config.yaml
d_model: 192
n_kv_head: 3
d_mlp: 768
norm: "rmsnorm"
positions: "learned"
bias: "none"
extras: ["capped logits"]
init_std_qkv: 0.0498
init_std_o: 0.0
lr_head: 0.00702
decay_fraction: 0.616
batch_tokens: [32768, 65536, 98304]
doc_mask: true
train_tokens: 216000000
Each number is 128 + 24 x the weight over its row's rms, rounded and kept within 0 to 255. Layers, rows and columns count from 0. The size above them is the row's rms in percent of the matrix's.

# layer 10 attention query, 192x192, rms 0.143, rows 87-95, columns 0-191
size [ 93  88  98  82  89 107  85  98  89]
[[ 82 117  79 104 128 162 141 140 121 157 165 108 152 145 133 128 161 131  96 164 171  94 142 123 135 115  85 100 153 148 146 196 112 115 133 140 144 129  78 107 135 109 136 150 110 174 120 112  70 168 120 121 150 127  86  94 129 109 159 160 137 132 138  85 125 143 142 138 100 174 168 170 143 121 173 134 132 125 136  85 132 138 135  96 163 169 143 116  99 101 153 108 106 120  94 141 111  90 128 125 115  99 130 107 128 141 106 138  85 178  96 142 128 154 139 112 154 136 111  98  96 130 139  83 141 140 141 130 100 131 142 107 123  94 139 135 118 143 108 133 140 165  94 131 195 104 151 135 105 122 141 127 145 148 140 124 109 132 165 116  99 128  95 119  95  95 120 115  92 114 111 132 169 130 130 108 164 117 112 132 139 131 131 129 162 145 123 115 135 146 150 128]
 [132 100 118 135 121 162 139  87 147  94 130 144 100 109 153 117 154 118 108 125 143 107 116 141 140 100 127 108 148 144  79 123 153 147 125 141 168  98 150 128 151 130  90 119 139 160 117  93 174 132 119  72 122 118 120 113 113 127 150 110 141 131  91 157  73 112 130 144 142 103  70 143 111 119 119 111 138 143 150  99 129 155  99 142 186 125 124 146 137 110 157 130 179 114 113 149 110 116 134  90 138 151 151 130 161 117 135 137 119  93 129 124 119 126 102 109 114 104 174 188 123 124 139 135 126 111 171 114 149 158 139 125 107 142 120 127  73 117 154 134 110 104 150  92 185 100 108 104 113 153 131 143 157 152 141 163 117  95 161 113 134 117 119 143 112 153 111 153 169 149 128 125 122 106 139 126 118 109 121 129 132  87 123 193 112 135  63 136 146  86 162  81]
 [139 167 134 147 111 103 118 167 127 121 122 138 145 164 128 136 139 165 116 106 126 124 134 102 132 104 161  96 100 167 154 173  94 151 120 148 107 183 130 141 151  93 132 135 126 155 173 117 141 124 144 135 123 124 108 125 117 130 123 124 122 136 134  76 118 145 148  95 136 132 132 129 172 151 118 147 153 178 144 123 108 113 139 116 129 107 117 103 125  83 117 130 160  96  98 120  88 125 121 127 148 106 152  92 118 107  92 117 117  94 119 127 141 156 133 102 140 101 122 138  90 137  96 131 170 132 115 134  87 115 132 171 118 119 155 102 154 155 112 121 134 156  97  75 106 108 194 104 138 140 140  83  85 146 116 132 122  98 146 116 129 106 137 141 120 100 139 137 123 180 183 113 171 119 132 144 150  94  99 155  92 126  96 141 166  80  98  66 148 142 116 116]
 [122 110 157 136 121 110 139 127 126  69 113 147 162  89 123 115 121 173 142 117 113 157 120 178  72 134 147 110 115 134 138 119 139 127  92 113 141 157 161 143 146 120 104 127 132 133  95 127 143 148 146 120 105 143 115 124 128 113 124 109 140  67  53 151 114  99 131 137 116 118 137  84 158 140  79 177 113  88 158 118 118 168 133 166  81 101 101 149 154 112 125 120 155 129 147 189 143 144 121 124 135  89 176 166 159 149 123 156 178  84 121  93 131 132 121 114 123 120 131 135 179 109 131 130 130 116 135 142 130 153 112 161 112 144 126 131 147 120 101 119  81 133 122  78 105 116 128 154 148 113  93 122 111 133 116 127 136 118 116 136 126 153  99 116 147 131 140 164 148 154 151 123 107 142 193 137 142 112 137 139 120 131 104  77 101 117 113  94 138  88 125 118]
 [120 159 117 102 118 126 116 129  91 119 140 107 167 129  78 115 119 128 147 151 136 124 159  47 166 187 143  93 146 141 106 109 109 135 146 146 101  99 124 164 107 154 130 111 116 103 156 141 145 114 117 160  80  99 107 127 139 138 126 103 137 147 129 158 161  80 119 115 162 149 116 121 114 124 143 107 106 134 104 132 135  96 123 125 102 117 119 105 132 104 114 111 147 166 143 135 118  90 126 115 100 161  96 172 125  96  83 180 119 103 123 110 150  81 119 108 136 102 120 129 128 166 151 166 164 130 126  85 108 160 132 125 130 124 130 106 152  82 128 118 136 103 134 118 149 151 125 123 140 153 149 139 149 127  79 115 113 173 137  96 155 110 164  94 144 117 140  98 149 110 111 184  92 100 115 116 159 153 138 157 144  97 168 140 125 121 105 129 114 164 162 143]
 [153 132 147 132 133 135 137 137 149 119 111 134 118 124 140 165 120 122 139 134 151 133 111 157 103 166 110 146 135 149 153 127  76 148 128 135 101 166  85 115 118  96  68 116  79 129 109 110 115  98 124 164 133  82 103 157 133 152 119 109 137 122  97 108  91 136 161 127 122  99 136 139 134 171 112 163 135 144 150 122 148  96 128 114 129 120 141  94 114  76 106 141 110 139 118 107 101 125 153  84 133 109 120 110 133 144  38 130 126  85  77 108  98 138  91 131 130 177 137 119 100 182 132 109 148 172 165 118 108 140 119 159 131 172 113 147 125  88 101 124 120 146 123  81 126  99 165 116 157 106 137 133  95 125 108 152 146 142 144 137 150 145 161 125 140 114 135 123 129 133 137 132 144 135 162 106 104 129  86 124  94 135  68 141 130 129 167 104 112 106  93 135]
 [126  92 136 147 121 119 101 114 117 108  64 136  98 110 132 181 151 144 130 129 111  92  94 153 101 133 115 138 140 135  76 153 116 116 131 124 159 108 118 145 139 141  55 122 149 142  96  86 180 143 137  85 121 132 133 143 131 133 166 136 185 123  86 106 141  99 104 180 100 148 100 142 100 187 128 107 130 130 101 140 153 145 114 125 162  80 113 112 135 134 146 125 138 149 132 169 145 162 131 102 154 136 143 162 152 136 140 115 118 133 113 113 116 151 104 101 116 124 146 130 128 109 122  90 132 107 168 163 122 134 117 131 104 146 131 166 104 146 128 119  87 149 141 112 135 124 117 141  66 108 154  90 149 172 120 126 138  69 161 166 116 138 136 143 166 145  96 141 165 147  95 114 104 127 125 117 160 157 136 134 120 104 118  98 104 140 130 113 152 136 114 116]
 [105 123  90 134 127 176  55 123 123 175 152 128 115 128 121 135 155 151 153  98 140 130 132 131 156 136 141  89 129  85 142 130 153  68 113  85 113 127 136 115  98 123  97 133 101 138 150 117 142 168 144 140 164 146 134 149  82 144 122 166 125 104 148 162 142 111  85 140 131 155 118 124 113 145 144 113 135 140 125 130 174 144 130 167 140 106 100 113 138  82 148  99 147 125 115  98 174 129 126 124 154 142 112 149 124 134 117 148  93 116 123 191 154 115 126  71 123 168 118 108 157 111 145 169  98 107 121 161 140 128 140 137 162 107 129 121 103 127 127  93 149 144 179 138 106 155  93 128  84 106 124 113 150 145 118 132 135 123  72 134 151 152 128 107 149  89 124 166 108 113  83 173  94  96 112 142 131 125 130 118 149 124 126 144 146 103 148 154 115 152 138 100]
 [117 114 114 120 112 121 129 146 161  97 164 140 122 122 101 115 127 133 126 122 184 142 152 153 142 106  69 148 148 173  97 130 150 144 141 115 114  85 139 136 142  89  61 130  95 141 113 104 107 118  95 152 143 138 133 140 128 109 100 105 117 145 153 127  85 145 150 133 100 147 138 125 134 117 143 130  92  83  78 101 154  95 161  90 117 128 158 166 163 158 124 116 136 134  73 119 159 176 163 107 138 106  96 138 191 144 106 155 138 155 129 112  70 113 113 108 172 119 127 122  94 130 129 141 103  88 126 114 140 119 129  95 129 128 118 129 112 144 166 171 152 117 143 175 126 146 143 107 104 145 125 114 139 132 139 120 148 102 105 140 161 123  97 120 132 156 117 134 169 113 102 155 123 152 123 136 133 117 100 131 199 159 143 155 112 128 128 139 120 101 150 131]]
# layer 10 attention key, 192x192, rms 0.133, rows 87-94, columns 0-191
size [ 77  76  88  70  82  83  70  93]
[[101 111 133 145 118 154 137 103 111 114 141 123 110 125 114 106 139 123 128 142 152 162 168 137 153  97 129 129 128 104 111 165 140 108 117 152 108 107 123 125 130 105 142 116 127 127 179 101  90 196 128 156 152 132 108 135 119  98 128 150 157 144 160 127 107 146 187 155 141 169 138 145 159 137 136 122 146 120 126  82 141 137 132 115  93 129 113  85 149 129 148  87 126 117  89 115 158 154 139 144 165 100 109 131 155 145 146 138  84 136 141 167 174 170 139 113 147 101 155 125 107  68 125  99  89 125 118 121 113 129 151 124 159  98 151  83 118 138 128 120 121 144 101 119 184 121 131 156  69 125 164 112 143 176 150 115 130 143 126 153 137  67 124 115 109 119 150 127 125 143 114 133 182 133  89 116 107 135 130 145 172 161 130 119 158  90 109 102 129  94 157 146]
 [142 116 170 157 135 149 126 107 120 139 113 141  80 128 148 123 117 107  86 167 130 113 111 141 123 111 107 103 133 141 143 185 151 145 149 113 142 124 138 106 157 119  58 128 167 159 104 147 111 129 115 103 129 138 114 136 105 141 160  94 152 137 108 133  80 112 136 140  65 143  81 137  97 101 106  71 127 117 162 152 143 151 100 140 115 164 103 163 135 147 120 145 121 104 131 171 104 114 166 104 158 102 143 121 138 153 148 112 171 127  94 123 101 136 108 126 112 136 130 174 115 113  90 118 127 129 149 163 174 120 150 154 122 106 123 137  87 144 177 191 145 122 145 124 118 132 127 142 113 153 130 110 110 149 145  92 144 100 120 120 140 150 115 175 153 139 111 159 110 138 124  91  91 165 134 151  80 138 128 132  99 112 153 169 101 142 113 146 127 125 133 109]
 [124 101 104 141 112 134 164 133 137 150  84 119 121 116  85  84 143 137 145 114 177 151 138 138 118  84 140 118 135 134 112 126 113 153 110 121 137 140 146 117 146  62 130 148 168 143 153  99 100 144 155 176 117 143  89 101 113 126 140  97 118 129 107 103 132 141 121  98 119 139 147 128 148  97 168 167 194 154 152 122  83  95 112 129 147 151 144  98 141 114  78 148 165 146 112 119 121 122 152 117 142 120 147 152 106 139 118 111 156 148 151 162 103 114 127 116  81  95 156 111 136 131 101 112 155 114  91 113 158 134 100 158 145 116 159 121 168 105 111 143 135 169 110 108  88  99 131 128 123 136 153 128  90 179 124 144 144 141  88 158 118 126 135 135 113 153 117 105 134 179 162 133 124 137 165 141 164 108 148 130 120 141  86 127 163 105 124  76 158 142 153 149]
 [120 100 169 115  89 120 120 149 146 141 116 136 126 124 146 101 122 159 149  99 126 135 139 135  91 163 130 141  78 125 108 119 143 121 131 112 150 107 133 154 191 141 143 142 161 126  95 136 107 119 142 112 147 186 117 120 158 122 153 127 140  82  94 164 156 108 154 119 121 156 147 120 124 167  95 155 146 142 167  85 134 164 131 168 130 157 105 108 148 144  90 154 135 168 114 147 108 122 176 106 145  90 132 161 142  77  94 143 169  88 137 109 128 103 156 126 132 102 137 148 126 139 135 134 119 141 148 128 156 133 105 153 148 178 110 173 155  87 134 112 114 156  97 129 110 143 105 116 149 117 130  86  66 112 119 138 169  90 127 149 171 152 116  82 147 144 128 149  89 108 123 100  87 111 129 156 133 129 126 125  92 126 120 112 108 119 123 160 131 117 135 122]
 [141 150 114 147 135 180 120 117 114 131 148 110 129 134  97 141 140 145 179 130 137 142 169  99 156 153 118 109 117 122 119 140 136 127 129 133  88 112 127 159 104  96 168  90 120  92 127 150 138 149 118 132 101 109 131 153  84 186 103  76  77 124 180 133 159 142 133 106 167 138 100  84 103 111 130 150 127 114  98 138 130 106 134 135 159 162 138 150 137 153 116 139 105 136 164 100 160 100 101 114 110 141 120 146 101 108 158 120 111 104 140 111 137 101 150  89 181 154 107 130 136 178 118 153 135 123 133  84 118 144 145  83  92 166 103 133 144 133  99 143 135  84 164 113 126 142  79 142 168 140 121 165 132 120  89 156 132 121 148  97 122 115 106 120 136 115 146  80 161  94 112 191 120 129 115 110 131 113 151 149 149 134 114 135 111 129 117 129 132 114 126 176]
 [123 137 145 129 137 111 179 118 120 140 116 113 118  98 137 126 122 135 191 135 125 104  95 133 144 142 147 168 109 128  88 107 122  82 119 103  87 166  95 161 164 131 111 149  96 101  98  88 129 111 101 147 160 105 137 174 153 112 110 122 114 142 152 139 104 132 154 154 130 152 124 152 105 171 145 136  93 155 168 161  92 101 118 148 129 130 156  66 123  93 133 135 125 143  99 118 130 164 163 104 110 151 148 133  86 140  90 108 136 139 158 132 145 124  94 137 146 122 116 102  90 127 182 109  76 169 167 131 155 124 141 101 140 138 117 135 160 107 130 124 110 119 127  79 133 110 110 120 134  95 119 133  71 163 126 139 177 161 141 131 131 125 156 148 138 124 145 105 156 150 115 124 123 148 147 133 134 122 126 132 112 110  84 149  98 114 177  95 127 113  91 146]
 [144 107 164 136 122 107 113 126  90 112 132 118 101 101 144 125 128 112 154 112 144  86 121 129 108 154 152 154 150 107 127 118 132 133  93  72 109 161 150 122 158 128  56 116 129 124 111 149 103 159 131 121 141 146 142 123 121 134 150  85 111 132  79 137 113 145 139  91 124 110 111 107 102 135 127 109 163 119 101 146 124 120 121 162 150  56 157 172  95 150 131 134 158 190  76 120 127 132 115 112 142 127  98 137 104 142 134 136 155 126 142 118 119 131 158 149 134 160 165 187 150 120 123 107 150  96 120 143 103 191 141 126 143 151 123 115 117 156 144 120 134 129 149 129  99 120 132  84 105 159 139  76 129 145 137 130 122  88 112 151 147 160 151 176 105 147  71 144 147 147 144 124 117 112 128 114 125 124  94 111 111 125 130  82  86 148 110 165 152 156 148 103]
 [118 142  81 124 133 121  98 153 129 141 124 159 123 134  82 104 108 129 109 128 135 114 147 109 152 131 148  87 101 106 127 110 108 136  98 102 146 131 131 143  83 112 119 118  96 182 169 163 162 179 170 103 133 105 135 151  64 149 138 124 155  96 134 132 151 162 103  93 121  93  88 121 133  85 156 108 139 138 140 133 122  91 115 131 133  82 131 171 154 156 161 129 138 129 135 110 125 101 130 151 115 142 126 123 126 140 116 129 124  94 121 111 171 128 120  97  59 135 144 104 126 107 122 175 119 132  97 164 124 133 140 141 163 144 127 114 106 125 150 102 194 119 154 113  93 166 119 161 158 117 140 102 160 149 108 144 116 130 104 146  88 119 153 131 161 121 117 119 155 133 122 196 111 109 123 135 135 127 130 113 147 103 149 135 133 119 101 135 155 144  68 130]]